config = dict(
    activation='tanh_gelu',
    norm_place='pre',
    bias='none',
    init='normal',
    init_std_qkv=0.023,
    init_std_o=0.00515,
    init_std_up=0.023,
    optimizer='muon',
    decay_fraction=1.0,
    train_tokens=261300000,
    steps=4181,
)
Each number is 128 + 24 x the weight over its row's rms, rounded and kept within 0 to 255. Layers, rows and columns count from 0. Numbers have three digits each. The size before them is the row's rms in percent of the matrix's.

# down: layer 6 MLP down (transposed), 1792x448, rms 0.0397, rows 880-979, columns 384-447
# up: layer 6 MLP up, 1792x448, rms 0.076, rows 881-980, columns 384-447
down880 105:098129134157092105157149145149158118147120126070100123087136133166112125093146130117116145156145173173187116144140117128122123162120144132117108115112137150118144142138087112098111108114112136
up881 101:101112141120158163087189120129108128125135150139121104111149104110137114150138107124104174140136162107127135151142135130178107102128154081098106125116108144117120138096115106153119095111168086
down881 103:131185130160141139110139140114139145150109118134104122062143125135061113131128092157134134160149104136095122155133158158096118125096115135165152160123123141125115099112153087095135121138113140
up882 090:135105094134102120168131099110119169136145133144126142091107139115108105147142109078156113121101119108151127130114101141116118111124086170108092152166154146127153105112111123089099124109156115
down882 092:177108148128112102153151150133109111123134105157129100130130095128135116155147140122155101099143162114132106130152155096099128173158154072131106107137110129137093141093169137114151133138108073
up883 109:127166091124079126124156112112151096114118122127158119119104102129108127079184090147165140111133146140158137112144095066118163118176129129131134110110105127105135083118093111174138159132120095
down883 103:119127151167118088100096136147144152122172132171120146165166120148119124181156156132144101157159155117126137162128093132126081098146155108136129148118095114155150144111150124114153144150130145
up884 107:123121119130133136136109120136142112105153159082160119072114143075103130130105135165137114124106145146177135094162125091177147155103139125103130124129142113086159105118132155134107145127114113
down884 115:129114106128131166123109126153116116120142127141145159177133158102154137146090114117187103137121140157111077125134146138108165099123136119118150152106134111143113076107135097133131171147150169
up885 098:110134146132142147110104129112149122115094070084131151140150108151168123110117151123131157096112121163126097104097130128119135115182146101129122163146123154126147090130098126139139124166105121
down885 099:155147087116125078140123108113090155085103130118124137159110098113100085149106127132145164114109161089105104130116129088112117139141082123118157165110063146123146081120166127162120111129139152
up886 093:117147117123126138135130122129137111131140089108145143124130126118135143167116131116122089121142163109129157115128114097100131142103135143115089120154089139103123134106155114131107123146119125
down886 093:134162101143145141120125076150112150121151119113141097144140076150141060127107066114112059124115116110129100126150122144117116152138181165127121176162132109165122166133101154146127093155132136
up887 098:162141100143128113102142129123115147102128182128135152162166112080135155111085148114141089125109151126150163152164107133107134120175097092089140110093135112136137099156127136152119135145149087
down887 093:130111147117125082112154159134134134148089141099110154110079106136113090172111140122107120115120108087121124122118062156115118120127120198116126110127116117134095135111133140128169144128106177
up888 103:132081107132146103151118126140149100106135122143135178135160103130105151139127072165151139126140121112136111141126133125151163083146146086112120089157114141096124166141109136124114157087075108
down888 102:113130128114187110162156145108133163154112128153131136096165112176139151131124139149122139115131110131160127141116119134123157076153168142138106154155121128136098082133138144120173136131189125
up889 096:137179135146136110125159148142108120116184157172103150131129146114145115115126183099111115164158175096119098142095105158107136133111102113138136114157100115111125097115118111139117150105148165
down889 096:125151103152101118154100131085131130135130120111156134112084125166116105126160113191128130124139136179136120130135140086155205119111138150084136116174169117088152173125105149089137120141132140
up890 095:186110139119137153148167155084123159092085132147149099088111124150135161142140156165148153126099146161137104087137122141104110126098167129104162096151116141101089140151137121102133128145138136
down890 094:111175147168108134101128091154146129130089128152150122165111100127134129154097126115120117138126116117101135117167100160114132175149169138112127134130109075120125109153125170122110107126127164
up891 126:145149128128099156157118152097088093130084157147120150150131122131135158103101153130107061118111094120157116126119108113175170130096108143138163143129121111130114129159105154103083144133127141
down891 122:089154141134120133156113093194153155134087140085152103139148119105155146133103135135124115091137111099085133146125105137088140127150130140132157105096151121100115139119137117123122108081145150
up892 103:136124100116109144143104094149087109131162138136185143125126146138144126117123152122160070127135092157107119120082138143085124144089146145171093152117122115134190139116110124122174137145122109
down892 101:102126143086148102137145147160125129104140177104160135107131112113119151132129116142138163102127142120166106096100124119146117130109107125112180129100145117112105155158124108102144082125102136
up893 105:114126134115152108092119136149139086142122116109109126096133132164122103097122136154163103141126142140101107139155131148130123117111104103102118121113165145120142100131094130120117153159117135
down893 106:165127158113122129128099113071107137141133109132201106129116141085172126149166116153084130119113137122160123114125142098105161142112146131118115149153153161078122175136110141048157129141111118
up894 113:097102136117127110105127104115122178098158122102088086142182129151119192116154080109096150095111151134115094115114164132172140103174110102140138094133143105081140136127090091128123125126147170
down894 114:133173114123100088129081101157172104123113160150132150095124118131085125142133174104102127135129069164117123121125125150114150143132134123140127163134159129138116111129123113145118146118113105
up895 099:077099182110110104134144135110130137125119115165131056111116171116137081170145115130133122114141139093132103134126152151159092095075119182102102107089120130122117149189147140160122134123124175
down895 096:163101108157174147142059168135107149148125179140154188133135134125126098116171094173171148121077080123139138149113121094088162133110178121130152144149115160137111130123055175130155114159119105
up896 104:150136182120124130162150135120088121138101115169116087162135137115144149096120164145132148187152134152132116172124168148127140139156094151118119137153113118138118142087129116129152126103152088
down896 104:135115097136118122145141130125143110145097130140093132158159127157159068114152113129068102135109150114138131136128133134129124105115164146124167087112149121153123132119161140111125129175155133
up897 099:158127155119154113114137151081167130134138138150129124137107125124143100104146155134141126129119142121106118131103104147107139142099143112146147119097142162120133133099110122140131131166139141
down897 097:131160135121123150165117108174124130089138151167128143149138111104124117120124131147131108160143117126107122120111132095117117085157132111156141143158131141148174171178139116102136065092124128
up898 110:135108152108129170141082104134113085132096142146161089098102148128137119127131112148103114151162168078121154122092130127098117137121130121132123123103164187102128129067157112148105100140090126
down898 111:140122080153175113127150158141133099129094151139136174147154129115083108086114119145160114170106133137101106157112113168144144135153143118125122121142107167165098130126111159064116170119127158
up899 104:171107153128117103083142129095138134136126130138113125150171101140178168083126130114129098119106093123120162147138092103125092107117140134150141143126124147134143074111090121121180141144118110
down899 104:116163126204142107094151111176149136135107165151151126115102109151143119104122131124142139115140149136158166103118135133123152110162117139126128128153129145123135122150097120146102152128147173
up900 110:119163125111134142107105126151123135127101137145135120095156115140135121101140133161133131135158073110093098162120114101093149142081083139154125134111155137082143131099109113155068129125135110
down900 111:192127156130150143112130146191160121158165119127145129085110174139122131138153114174098139164140160157148114123153114124134135167128126123117128128129115156139131165140152118145148128131100098
up901 108:126087098117122130197096139100152104144128138119155156159104112106126123122136126158158125130138128149151146121155105094112134143119110178124086129139169144120123165135131160130165119162078146
down901 109:136099159101125105124138144146119111123146088137102120093131076115120138143100102100124093136098171132091147152097150148079098115199100169113141139123140157163135158113104099137115134119124130
up902 096:147100164115092156131172131109136137098147130130097143112132135121114156080126117123178076144135111177131131131110098098119136110114137125107112121106118111138130145101110144190167114118130150
down902 102:098097116143110155132112115048106140145139118162180129118129126153127109138162154084129114120120065091154097133125125107159082133106110166129089105158105100164138119133103170105132142144126129
up903 107:120117142117130116123187133108138099088106119124109129117138121163098113124171105113161151105185119152145117127106106187089150133137120105147131138170104134156138098127090136155139095066133124
down903 105:137179137174191101131110128119130160079142111154160115119126103124144130153149140120120142154128160106111119125144104104070136136139117159146071119128109086153106126157102116156113114107132150
up904 094:143138161135161055118095122111177128076104071160148131149153156161134145157158150156131124154117126132089160130080130103139121110150116113136118106128132134140141110157155123140136107164117138
down904 091:125151110092137108143136101144105170132152137151112151131104111089159117119130113137125110121140127101132135085137144126124136141109130183104144103094158091109130130115132088143079091114168101
up905 108:139136089136120152146079156152155117145122118163086123074137091120095116124138092128134155127125142154108135119096143109151157095142090109127119111119140131117099139140106163133163129102138157
down905 118:126131142113112127150160138188104126138121117141165148130134105106157111107120139143153165091126089074140108159145102143119118160163115124132159119082120149097158126140099127144114161125137131
up906 094:100148111126154132152169105145128107108174098102118108138134121103106145103160148124143087145120123111163091158090118120131103146101104131131101126125119115108130148109144137092084155086124089
down906 095:135109151139113129175146154072127102134123129076111097115115151126113152112076114099168175145132113133132117142109126100175155147176142103141142125105147132078120094113158135123107130102139098
up907 115:137087174114142138113160125127143095114103103146143145119125111157159160135149099141128105146108090150081147121138160093103108109136087137149117148121146140118128088144095122132153143156094139
down907 110:132152110157121124132127119122121181136162109126111094124163139062130147117130152078121133108157179161133143096122127158156118110113141123083090087121114151119131132138124116124109143109170147
up908 094:143172135168135119126113119137106077107118119149112127134096148118123108122143094165098131132121148143135148152100151161070153167116106132119113107084141114115122178114134131126107122159126129
down908 091:124113099130110115108150144158131133127137117136111133102141096112137106178152162121123128171095126168121114107168101124073116151138127158113125132138160175124081124137084143142102123185128141
up909 088:124182179105173136124159160153118136163143123136142117141172149150092092155141163166115114148114136112178136100109123131104105130118164197124149154123125116130127134087141087143154127154149102
down909 086:143135110134148151128132130101122094110112136104125148141102119126131141117133135132144142156139101145088129149141148149152101149109172099131109114109136142138182097119125121161165145127122137
up910 111:089137139137099147077129130153112113081079125128119123100161142110160129110085133147106099175132115132129094131140135153145114135096117118118155191098120147175158092106127134131136076121124137
down910 113:177136140130149171121167121104090103131120124153173113154121126160115142156158092146173150140120156103112139101145138100178119119133092139152063140128168103099168126139141109161102128127106111
up911 092:156093060138127142101157135125116170096125135168145121099070164163100140110163096102109130122101140152152123122141148101116127113144120114127114117122153142138111163139147103131127138108114131
down911 090:085115160136150085136146114087153119126136129155124118101160118141158093178142129107144123133115114119142149121115120085108131114129136169132165134083155170156119110137109130080140084127137154
up912 086:114148155076137136131152123160153083137119176156169111099188162165109156148102107154139120135119173114154096149082126125123139120122151141150177102141117124115119091139179129097143118111130117
down912 088:154115151122104159135125088091141098128094126141117150162107134125144129126083111132147152138126135142142117102137123194113114100130171126134106170140152151127115134128120164105132107128145119
up913 112:151144122116141126175102123136093116127132124114119110144111143152143132098134146166101101179093107133128131139143130128093125108153139161107114158124118087123117131125151152169156183184140107
down913 114:156126136123122113118122131147106124107127196136118151120169119112133128129142159115120115127135139125127143113126158173121104126115097133099143123130162144097119124151087121116089111124108125
up914 086:145122107134159143146152117108189138202059149089140104133135113166157162116114128130155131107133158140166151123127140090137124099170114088126131128124125145157119141126142121142193159146123109
down914 083:137135146091137071131103134113135125166146128145091094125105106123124137138099094179171130155132137137147085130100134121141113103163152113143124130145146102127131167115142088116139119176116159
up915 095:119153155162148141118127093164126148149154188075099143134111155129130132156150141163130142141148125130121105159076163099124131122145122129133105147128134123142143109113122166114109157128160144
down915 095:123139165121148118139132126070123115125099088161084103077127148155139144146111129117093159159132125139147085097149114142131135137104091165105181106113177155127109151112149105158088117144132105
up916 099:141140140113052107164164143080161156125118135143124123116099140132136076073091130191142144138115153168124127099076105107117153114135111126144152124150107124125149106109091156135159149105107150
down916 101:119140130133154125143106104185115159138135142104146110128080138125146128068111164101144135093205147098121130119121099117120144141154095135127122155149100132108162120122128141189106162116097132
up917 086:132069085132116149107109105173108114112089133101098162149131119147122133102142135134123089162130159171083125097144139132137115135209143142143135138131109129136076151124119128156085167151135101
down917 087:131125135124135136087142108181133128145130133169125164112173126154137121118087122148155153126128116130113124153139150062121150157108110097124130116104140150114136140137130140183105137127111146
up918 092:134136133118133124174124106126123141131126107143170153116119112160162153061123146120098056153112150137108075111132099139148113103128115114120142122104129157112176128116122123121134131139156129
down918 093:096113134121170129145116139136145159096168160135117151132151136113100111164147052128155168154153172114157136150144147130093103130188134118176116114184108123095120127114149115166116157119153097
up919 102:131135115130145148124143110141145102116109122129124123098139126099149129130101133117152122185131154098115149095078144095163143085111152103183102103139123118138110134139075071132086101171133101
down919 097:128166102127122136138116137057142158136119120114133107160120159143138125118144143146125128102155131139109102141127150124137134152124117125136110118139173114118153114104147132069180113146121168
up920 102:156113096161112157116090161132125112095123117158163142158117153085090161196093087178175123135143085136107135145124144114127107156119110159104178125141152149165104152151135139122111113175099131
down920 110:077110119114114116070170112129116123118133120139168110090151126145152129130139177148119131158110149140093147137107182113164110103134151145136145150166127197148163128136159128151177146127147139
up921 083:102145157133172172109138181134121134098137130154119113146156123120124111139148138097091109120108151169091135112172118162152112101083139152133115104165164090147089105147129166103129181146125109
down921 081:068162108090117125131117098124141097158157137151135159141119099105143103137160136140166179109136111089149101110146078101138122169114149138116072124117105096098116111122162122129115140103140105
up922 116:174152120129118115123092212144138148135110096162131129099121106147147121087149154094156165123129112110146176136115134114146113161125095111146117120138079165183139142112136108097140155107111164
down922 124:128125128126117099167155112255159158114147079126102167120098117178085122117115141115180114131121118107153154127118141141124144160131145155105134123116153140142102119109170126058136096170113112
up923 086:117113143147163114120075139132131157107111182137118110131156125116077135139114120133106115156118128142129141133144127112152132079103082092060151106168131110122133087120134122162125159099105125
down923 086:124094189122124135099177143132108119162126123121101112111110127111201115130094160117106144121079134161135153117140099128130150130148119144113127143108175092111147114138115118142098088145162137
up924 103:127120112173142120116112104113104126126169144113107086133096159109160142137143094113147122127116180130123105137109157116120119124165088106107117146108130137122138119140116074145122171125083147
down924 100:160085142143097115120083094087130106140083119114115119146118152144115178142162129106113113108155162138103136093140099131087153122136122146166151126153179177160112107076109166105142171094075107
up925 095:120107139126085074133145187135128075120140120131129082100117123136100149147143121107092121157144132137091148118121119116134129135100141148137112099118134121131124114131107153146158116158036088
down925 094:175122104130162132110129120113139096158131130117132113149126094119142137151137086119147160145147162113146106151116136111123109105146075121133116114137148166128100120096119139126102145181160123
up926 110:159104145084108101145115105066138085124103138108143129138150113098125120088125138150145111099129155146147075126157144092098133100141168093103142155120128143139136133120100132140114105176145129
down926 112:159091126093094119105126130182098150162115091162118100143141072119164140135114106126103152151111153110095128112146168130113111091189110172127075124122135114105127153126131157093130130139125102
up927 086:129078107131138148113120156154056112142099171140109143109154137102151112052103121143135122127091113129116109081091134144136149163172125122108111117127127123111145131127157108123120113166148105
down927 089:120166119172127143131153121110151119115121078111123098110119183100137128140086138124154153131190129173131135132130115097109151104095121139140123164112161136118170150105153174097119120157157153
up928 102:135090110129130139124113128127088120109111147115098124136067187092116144115162208127171129119117121151134109104117103110110171114109134162141170128142135118122147122189174128155127101124100126
down928 099:134154124121112108113141050098181129114110143151088089114144079141157069150137115115113124123153119161148163132120152141133113137149066158127102143152127107158130114147145120141134166141119159
up929 083:155117114117124112149136165124149158191131142097155100123122099139191125131150093149115099145154094130173105168118098130144098100111095122120117118118140155089150113130163086147120146113163105
down929 081:109151143101085126113122143120159158138079133128140137122182152155118116139089098137128090164165127118121155103164145161152142093148160123135115134100165128111130159120164173087152124158171089
up930 085:106142174091138137134147123129101118169146137120176140136146151138095070094151142142078122131122167138140131107131131075175110162106153123117088115170129123135157072111151149129171119163124085
down930 085:086128148196129126145123093127107144145170147142087129134135098120099143165105100153125151106127150128121131138119099177122148112159105143111128108162101153127129128133123123143111089138146171
up931 112:140123157106112131153101165134176151116167124144094150122134139136133169158105176109048152116094116126099092127126110147141133155128137134158141143156100162176147126119107150120125184144146107
down931 106:199178144117121126172139126160090116089107131087105095117126137117154096147099116105147142178149174092120185138093115123102147113095119115140103139093128131100142142089128116129152139130158094
up932 101:121152111140146131082151157091152137111102153134063125187137116129141159134128117130117153139123128113127150138087121123129143116104104118159160090155135134134139115145133122141148139108129137
down932 104:143165121124138152138134139076094103134111124110175128124124134159129088081153098140148101093121114131115140114081095094124098117101116114152139097154095127164110131148127122147149147140124104
up933 097:172100143163143122138138171104131100139131163140125114097125103172149090101145147133123138136081119087122116103113155103128170134132134147136121075154133151165105138104156120124085122153115155
down933 096:130121104086152119123136100144150181139129090127144149126122153123097131143151093152133110131097102155131092172161115107068124129143105133110060118134164142128156123135148149120143116151132158
up934 093:137107133113122123157100099127122095127135142130137062163140128103121145128199109146072086107107135119152143103143116114160139118132137091132132098124146111153162163131106122125121128140138151
down934 093:141128142116179121088100105092129131155152136128170131128152137137136130153100128121106107108146138169127098125143112101123104137125173127138145157153094142129110090161119146156144097120111158
up935 104:139141127162135143147107148114153092101159107171120105146112130147152132141143130083116147133106116110147143093109124137113143124125149149113149122111160149139158157095137155186154162101095172
down935 103:095154144100139156161155098084138188152101121104111134127145163125083125126109104122114142106144145096148091120118162095108138116115131112078147148119145132147151124108142151101109143120139139
up936 116:125096055100071116100155108139113157133137154136157134128117142097125140129175118135112175086138081119083133084117082075145119139113165198112124119085151167124137150109094152133102126129129126
down936 114:173133135094175085141153095140080132114164160130186103129102110115159102130124155145109106110100136085177130142119145138129153179136087093142148124139137124095131126098104111098167164097159153
up937 105:092110133118119136085170141097074117103117133109102128142124103125105129128156131134110110115113113118139118156099098084099113112134130169128127127134150138140129136124124161122123109125131090
down937 107:150134135154165130142144140066133147134131168116136156115157104140099120142130148128166100157138105155135129170186107124145164120109133051136108091103143116117155122142166177113146128129142111
up938 100:156124127128141145140098095067133116144127102136112168124162130115102148148082117150118175090135132121106105105140166097104152142095094129105159077079103132142087174206089117130095130084137172
down938 097:107116111134098129096112172063108157124138120121137144133143094152104087088142148114102145120137129107113134120117138168135160134160134128114107145144159103157164102156151136112155147161125106
up939 100:132125129141157107098100165113096076142132141109133101094131135092150133108120119116150106133115164121124128147122143095047156146136079123186142116127075167168133109137130128096131082118089150
down939 100:086102112140111136124140113186143124129078142143067079118149114112125085115119131134155124091088109136138144189097161086129134179085101134115127125161130087114162141142124170123092160103170123
up940 081:149175117148139164099104156127166152123096104167144132093155138130176133127142137139120105101123126107110139123178117071101129113106139132106148118146157172138120123159090102134102096103126088
down940 081:080091112054128126121162125177118125152120149135156155168094105135140166106127174155124130110139110138126076128092145087176127106121151153155115122142070136102091132114125121139119156156171132
up941 103:117075087140146123160121108153117148162104097122093151126126166096086130092058125135127129129146140136164110201122115095125140157097120119143118100157138102104110135145105147092118119111146132
down941 107:136131162111164067132173153152121146115152144134193163134143122102168152129153127132126113177143078160099135092128127166152109163154138160144133139104153118087138133117165070147156120124139133
up942 115:107118123092127102129118154130155118129116140135089148145137151127180134102083131107130161164123114147128137133160161123162144143077182130106134108140085142127100137158150115120105161104107115
down942 107:148127119145168115099121143124180075157146094111118128140133120167130128155114102152130146149087124161144146108136135060109172104134178116102158107095118153104157108096149164158132076103112128
up943 090:149118136127164123148149142095082078136140132116125082124089097123101135117144164130114088092135148140139121135097088154137124119105116126124096128175160122124081120142129086137136101168129112
down943 092:151153126154092168121172143128080163142120143131162147113126075110136129140115141177143128133107120177091151114145166111123054167149135121183146150112114114126125137121148138149148103112129127
up944 098:115115122108114101148176124133175177119096124124182134154108173157127176143170143119157135043121127146145081134129131122120089150133119084126106107148145108081138154120118091075078112073163153
down944 100:118130105095103142111081102147126122144152147165128118138119149130140083182100096133142132172133127125100142099151136109140143168130121131116087187160133119110146158096128103125155104137114144
up945 099:125142106088127140109120116128123101126108142128142130105127152139128126156117141113139128164124128151147148138111133126135116099126143114163124136161132177154117125145147108095150102155153114
down945 099:149128129162114158109127114209113147113094112122135110116160147158145131087137101124162110147105156143098125161144105134128117134154153117076128100125070131128133085133101127132048079123140100
up946 112:135144127145122168130125118128127157120142146154140139104117172090089122170148100115085128110126116167160117133146129167116117148115147129102114150090117138102119145148112153172118128114115160
down946 113:137137126115121124123160135143154142127142153097142138190129125129165154130076057134170126144131106121146166109147138110141152117128143146128129106100145137119147099127110126124125175107130131
up947 106:182130137110133148152139132119060127116151162091141136149099160131123106093111149105104139175125120114100173137124145128136135142121118158119106176083083124140129137122097097118116102161147121
down947 112:098137136152139121124145132129147100133159117113124133105141099120125081149137100150151189138119146123138118121111117161144157130198152144101114117118170139124110103105146153147125162108166132
up948 091:118159119166123115126113164141120117138140118151124126149106118139133082108113159164118151098098189081107127071119132131147139132113155113127144114110137164139134163086135100165181137126136135
down948 092:102123146125165135146146106095166130098139111139120110130110129151096129130130128082119148134135128125148169116152131105120112145165177127095091117136083098118116134122146094153136107111136135
up949 107:103116127121144129147134170127168098098114134138113113209112095112108188119112118109136082095151132114120123137129107166151133129179106123124119104140163100128138104106137093129091159148153121
down949 099:124086099099174105116113134096155151126111132123109075151124130120133129134137146207104132119120163165089067150105110141165145130137145132111116124128088154146132085127137099156097087140171132
up950 095:152113141114092135138112124161134119141146173098136106137132136123162095156147117098142164142121112133056136117114149131154152108151145108154128131107134121114173118175137133173128154140119131
down950 095:068121138118133145125088140108143126106133152155149148161109136138138174167113123161123093101129112080121154136149149105150133129125147118114141164099092130156089125124122136116124130168092146
up951 091:142073167139168109165118150130186137110164171107134149148153147101131111108151133128120113111125125118117088090133161093123105119121135115102123113126112133130169109123146143147154150131144130
down951 091:129173156135130171117142127132106116167127164138117097129117133140130119131132070121092155157090101092104123139097119111087118127130110115105109100148125126121130129117136146184095112140146073
up952 102:120154148087122153099152105090117071097128124100164147105088120151117152140113156146115107112151140095155099133129138121071145098133148127100123111185116132159125119112159131111097098153178148
down952 102:136105161155107123124127169172103153147143124131175092118150132126116128135091126102102124171140169142145157142151116157125112153082104120138139149092109108136176171111100105125138144079087159
up953 107:155127091153130124117090124106127138116113138144164102102142186125125123128115140160211081098091174123124120102129202141123197132105134136138123136165077114115216130126143156109103133104117132
down953 104:114114108130133159106134147111130119121145112132141143145130112100134151066135131092172120113134100131148125092070125147116096147117155115140133076090111134149105116090117126156176120114136123
up954 075:098068067130114192110143147127147133093112122100133147146120128154137145152115072152143122129135159108115139079148119155137138144095136133146104071149099110143140074143144116132153146133093110
down954 072:100125159148157129107139171066132111142150150130120124079118149157108149135126114143132096117124157110119148106099144124128112130142106108136112124122126161166110119113074122167113081110125141
up955 102:179121132159131134093105131092119139121128116125098111150115125103165134108118124172126137146101145125156073152161133114121135126103139123128163145154132113113136091122141119132149143172134108
down955 107:140123111060151154137157115117158149126083088120152155118150139134139127168103146127120083135092147096136120087108135131125134134153138163158107097124131091111117123078086148163140099134195096
up956 104:128094110172114134177109148173137149166133145124166156093074162123132104114049106110096068120159120171120129123154144131146118125124107156117110134080135156146093125075152159121117139156095081
down956 104:131155184114108175123100135128142124127149129136138112174122089149148143125153088147126167110113123111146140129117109155097075175154101121182127101102094138122162110113130111131135176163159120
up957 131:134152114140127116101118124118117142094125186161095175154148109140119136109115091155107146144103146171190134162153137120124110111123157108111138095086158136113150124113118138123120128138085138
down957 122:113123099123153124152179129115135128088128169110123130123125144124158152169121110142142107140131187181128141096131122097137148153155105144144131123127132130104117132123169111121107154169118105
up958 089:101149130136112131144150102084120152148094171132112087102124124134133124144130110131125133103134126136137126130140134139150137117154116135068106139097087154089085100123133143099139124103072154
down958 085:126136076150100154099148130136132169134142135097172113155155118150155113129160110124101121129139102108079137095113114146105133104132123072131116124157163130146156130157167124101142086143099111
up959 112:144127132189138143174143122111122099115121151133142096082143154140156117142169087137105138139091161111150128171178110144109127105145137104148155128108118170106148128135119126122110127124089112
down959 104:138102130114131167120135129151111154175091099149126141115115136135081137108127079167102095126122136124115132123134153109137147150132120140130124129128113136133131107104115149136117110159139138
up960 079:101103095111114138127102148122146138139140108143116132100148110132120147112134137128123161092146152146098156115126099141103174124140138158139129103110122123141137110134161134173106121140111132
down960 078:138147103129135115134156149109121117136125112082126152172160109130154138128148128132146092117124121148154100117110169165135108106096091088118164146143134133132132127131118076143100140125088132
up961 089:145106115133131132121118104078138113133109165152113112117142090104085118128120156137169159148116152155116163132142143128145132116108094149102118120190144086132108121108110134146087182130149137
down961 092:095121126116074105121123111143133128124097151114123141161108122131153153108121117139152151115154151134118084144081122128146118159123144185126153126135120135125136143162067099132138138116107113
up962 117:114137138174147094117139101119136132128103118154178142123096120110141141120148157163074121107126139166124127134128109088098155124115141154102152070160113143131160132123152072133134140116144103
down962 112:111105138167103157150099098078160136141153128139112140156141090094116148183099121161139103102107129099098105120108111089106119151114116119119101151117135146130122077135146147113148128152136178
up963 096:162138159125133123138098102124113190119129152086128142115091107125098149133140143137151154130153168161126119157177118122157171132128187115144131139124100128090131144111152143173130144110094122
down963 092:130134114148147116128144160110162100140128109115101123102112094085123128160118144137130113104137151106106117133138137143091147158161128081128100107134164153137168147132139138119162114083171140
up964 105:071124117164081145127113154109074120179062134138107099104081110132115133127119123123130128114120112121161142098123127131148130100140148119153151116170157159136149064162180150094110137152107116
down964 101:160118141122114111079130107047118120070139118129151135144133152105140125150176113143157123106162163108098118146112137099134122103133130145153136170128114120137136161110125157136174084145099109
up965 103:142107140128127151097180178149172092150118151159152101086097139102110106119148143123126165138132121087095139150154141115119137131111088113098099170091145087140171121125147141120106106212056144
down965 103:116118149098148132123107115144137156135193124093131167177170091139151130134132152106128129175094152168127097130122132161124125101105159133148137116163142121102053111132134121135141102072156122
up966 107:121162168091137117116104097128143132134150169107119129143157158144103137124134111151139151100116164168157147109152140125138152117110082123117099142136124107114143129133104153141135156146147132
down966 109:134148122144128127114148135091143135176137097137110103145115133097140145155128173168132116151114107146098098190097157103108103143102134136156142148130157193120150149100113113075169160136151157
up967 108:137137171099120103136105173156182103136142142124129131142155161101170127159122120091126086151126135134135105117111141115165097106112167111139111099166103133177102159147129122151148116104109093
down967 111:093111102145101187110100104076151123147123125152090089156120152117182129117143124135101113115128136126125074154089095177150131118103118164112120126163106114118149125095183088141144101110161145
up968 108:102138127129122138137125104123105104111137127133115151112151144175129126101097142123174165111113177147135099117148122123120119117157127190139167085087176127100086126124105099149110116102148140
down968 106:096132102141134140049155091067106129133155166115107111134135133117094132148120145144107100098114153118095088128154130125100114125163137057107122136116145152124135105095111111113130120156122132
up969 126:161127104145106119129106155168100107150124139156081148096129098126118109143153152104109111164128076140134135120128140105115171157094112136139106130139143186145167087159122086134134135094141102
down969 136:161150117143137132098119108255129122157119119126141151155141098107164133157141124143125125112102148134126122120118100113096132100155117146135157135116106115144146122106111156111101108147153097
up970 099:114145140107115119144098126113117064102062135113131143109142129136170193133125160126119100129108104139178172106158139125159086137120125143089094139153148156196124121110094186105142142117131154
down970 095:120109144138145118106116102156107136108132105108126122092101115136116159161078119112137121118084126096123109096097151156135158143108109120117109130102113089079119146144150124141105126139120114
up971 119:118140131105108150098129158128104116118124172168154112116090106144153161128118153118128100119125133129134135142074147103109130122107125110107138088126112132127108111128130145148095177120116148
down971 119:129133133183120137137105117119114111080138093123131131151126101121101169118134103158155101141127101146126115144142154130125174145150098038135104150064130093112122087132115152132118095156124106
up972 113:108126128106098135114151133097122137109160113150173105144124136145103144154063068117168130190142071120132091112149145095142139129131120144132152107132089137114133121092123112165117130114138110
down972 108:141134112155121102113151116081131117139139147074094122105111087111160168079123177123117115128176096157132169121154135129134141161168101136117167150147142147126082105165143130146122126109137136
up973 100:132088145128067179133188122130109107151121155138098162125145142144108118074148136139145103132094175158115153127120135126140154118152156102132138113110124114135121093127142154133128140120109148
down973 103:092193122185143128128086076063178137087130115118152147112115127129094136168176116149134117163151098126131111149145152127156113148123122200114127112115170128158099105128171126103125151165133106
up974 084:150120147106076105142117149150069109121152141116106133110147101140141107100156148120124143128153105127111123136164138129124131144140125143119113105093111128132156129106117137124088115153183090
down974 082:137148124149147131138159114132146115143132073144111119150135116134093145129134092134135130172138126180145094146138144134133120103116070120142133139146155114141141127139131101137159144110103103
up975 104:122158115154125158113144097135100122099145163133164149068106145121129113125124147156134084193143151139119150124136141110071112131104095156092093123123119141088133127123125123151096124116156134
down975 096:127126115172121142101134125100131116142119162118145070124160145132102101154134069091145135134120080114127138154164145165143100142115161115146144145157107151139113144129096151124142124123151106
up976 104:120168106138107106098121118115099138145151172117116070112115134131149077148121119112162154197147161107122133132128147130121135115134145117135118152138170138149112142139113128138136139147141134
down976 104:158131106109128162188157114134148132133138153086170126151141143108126095132155126135117124084146102142137172090112149159109140152166118100131109152153112114120112121162109155139153127138142128
up977 107:110113121163127107142072127117137069157128113090130088153115156094149140106123162121117141131149125128115145126076128084087115166158139229091140097150131123150124102151109124209144147157119159
down977 104:134103116132130098089155165146058189142133135137171117137152117171115133122137120129125114113106128155193112176126096160079137144128122135118153127127150128131104156087147117154156126101132093
up978 118:108158170171126142113148156144171139125089147148135093133128121141145135158124155134113085103089127127089143135072121135125121130135066120106118161122146153095206117124119109158132150138133152
down978 121:141092144162088133166114119111149117123139143111123129157137085157176112086093171140116166139149141121105127124092147139114159106095136115163119112128124109126101166136153114101143115111144139
up979 093:173154140128111148077150174137153155117147155088133104100131092134110142193114094140183154117135167152118124137092112119086158111120115073120149130163122150125166137118163096119114119126118125
down979 097:147119148131111102135132128144114135130132124108100146104130154129103142072104140149090094122123100096125113102116131125177185145146140097129076105114135179142142146146158149136070116170155148
up980 121:128126161117134131109121139155142148131099123083114123126092088115122128090104132147099091100109099163161098122128114184088152149099104121136077104158142097119122118141164148146103143111104126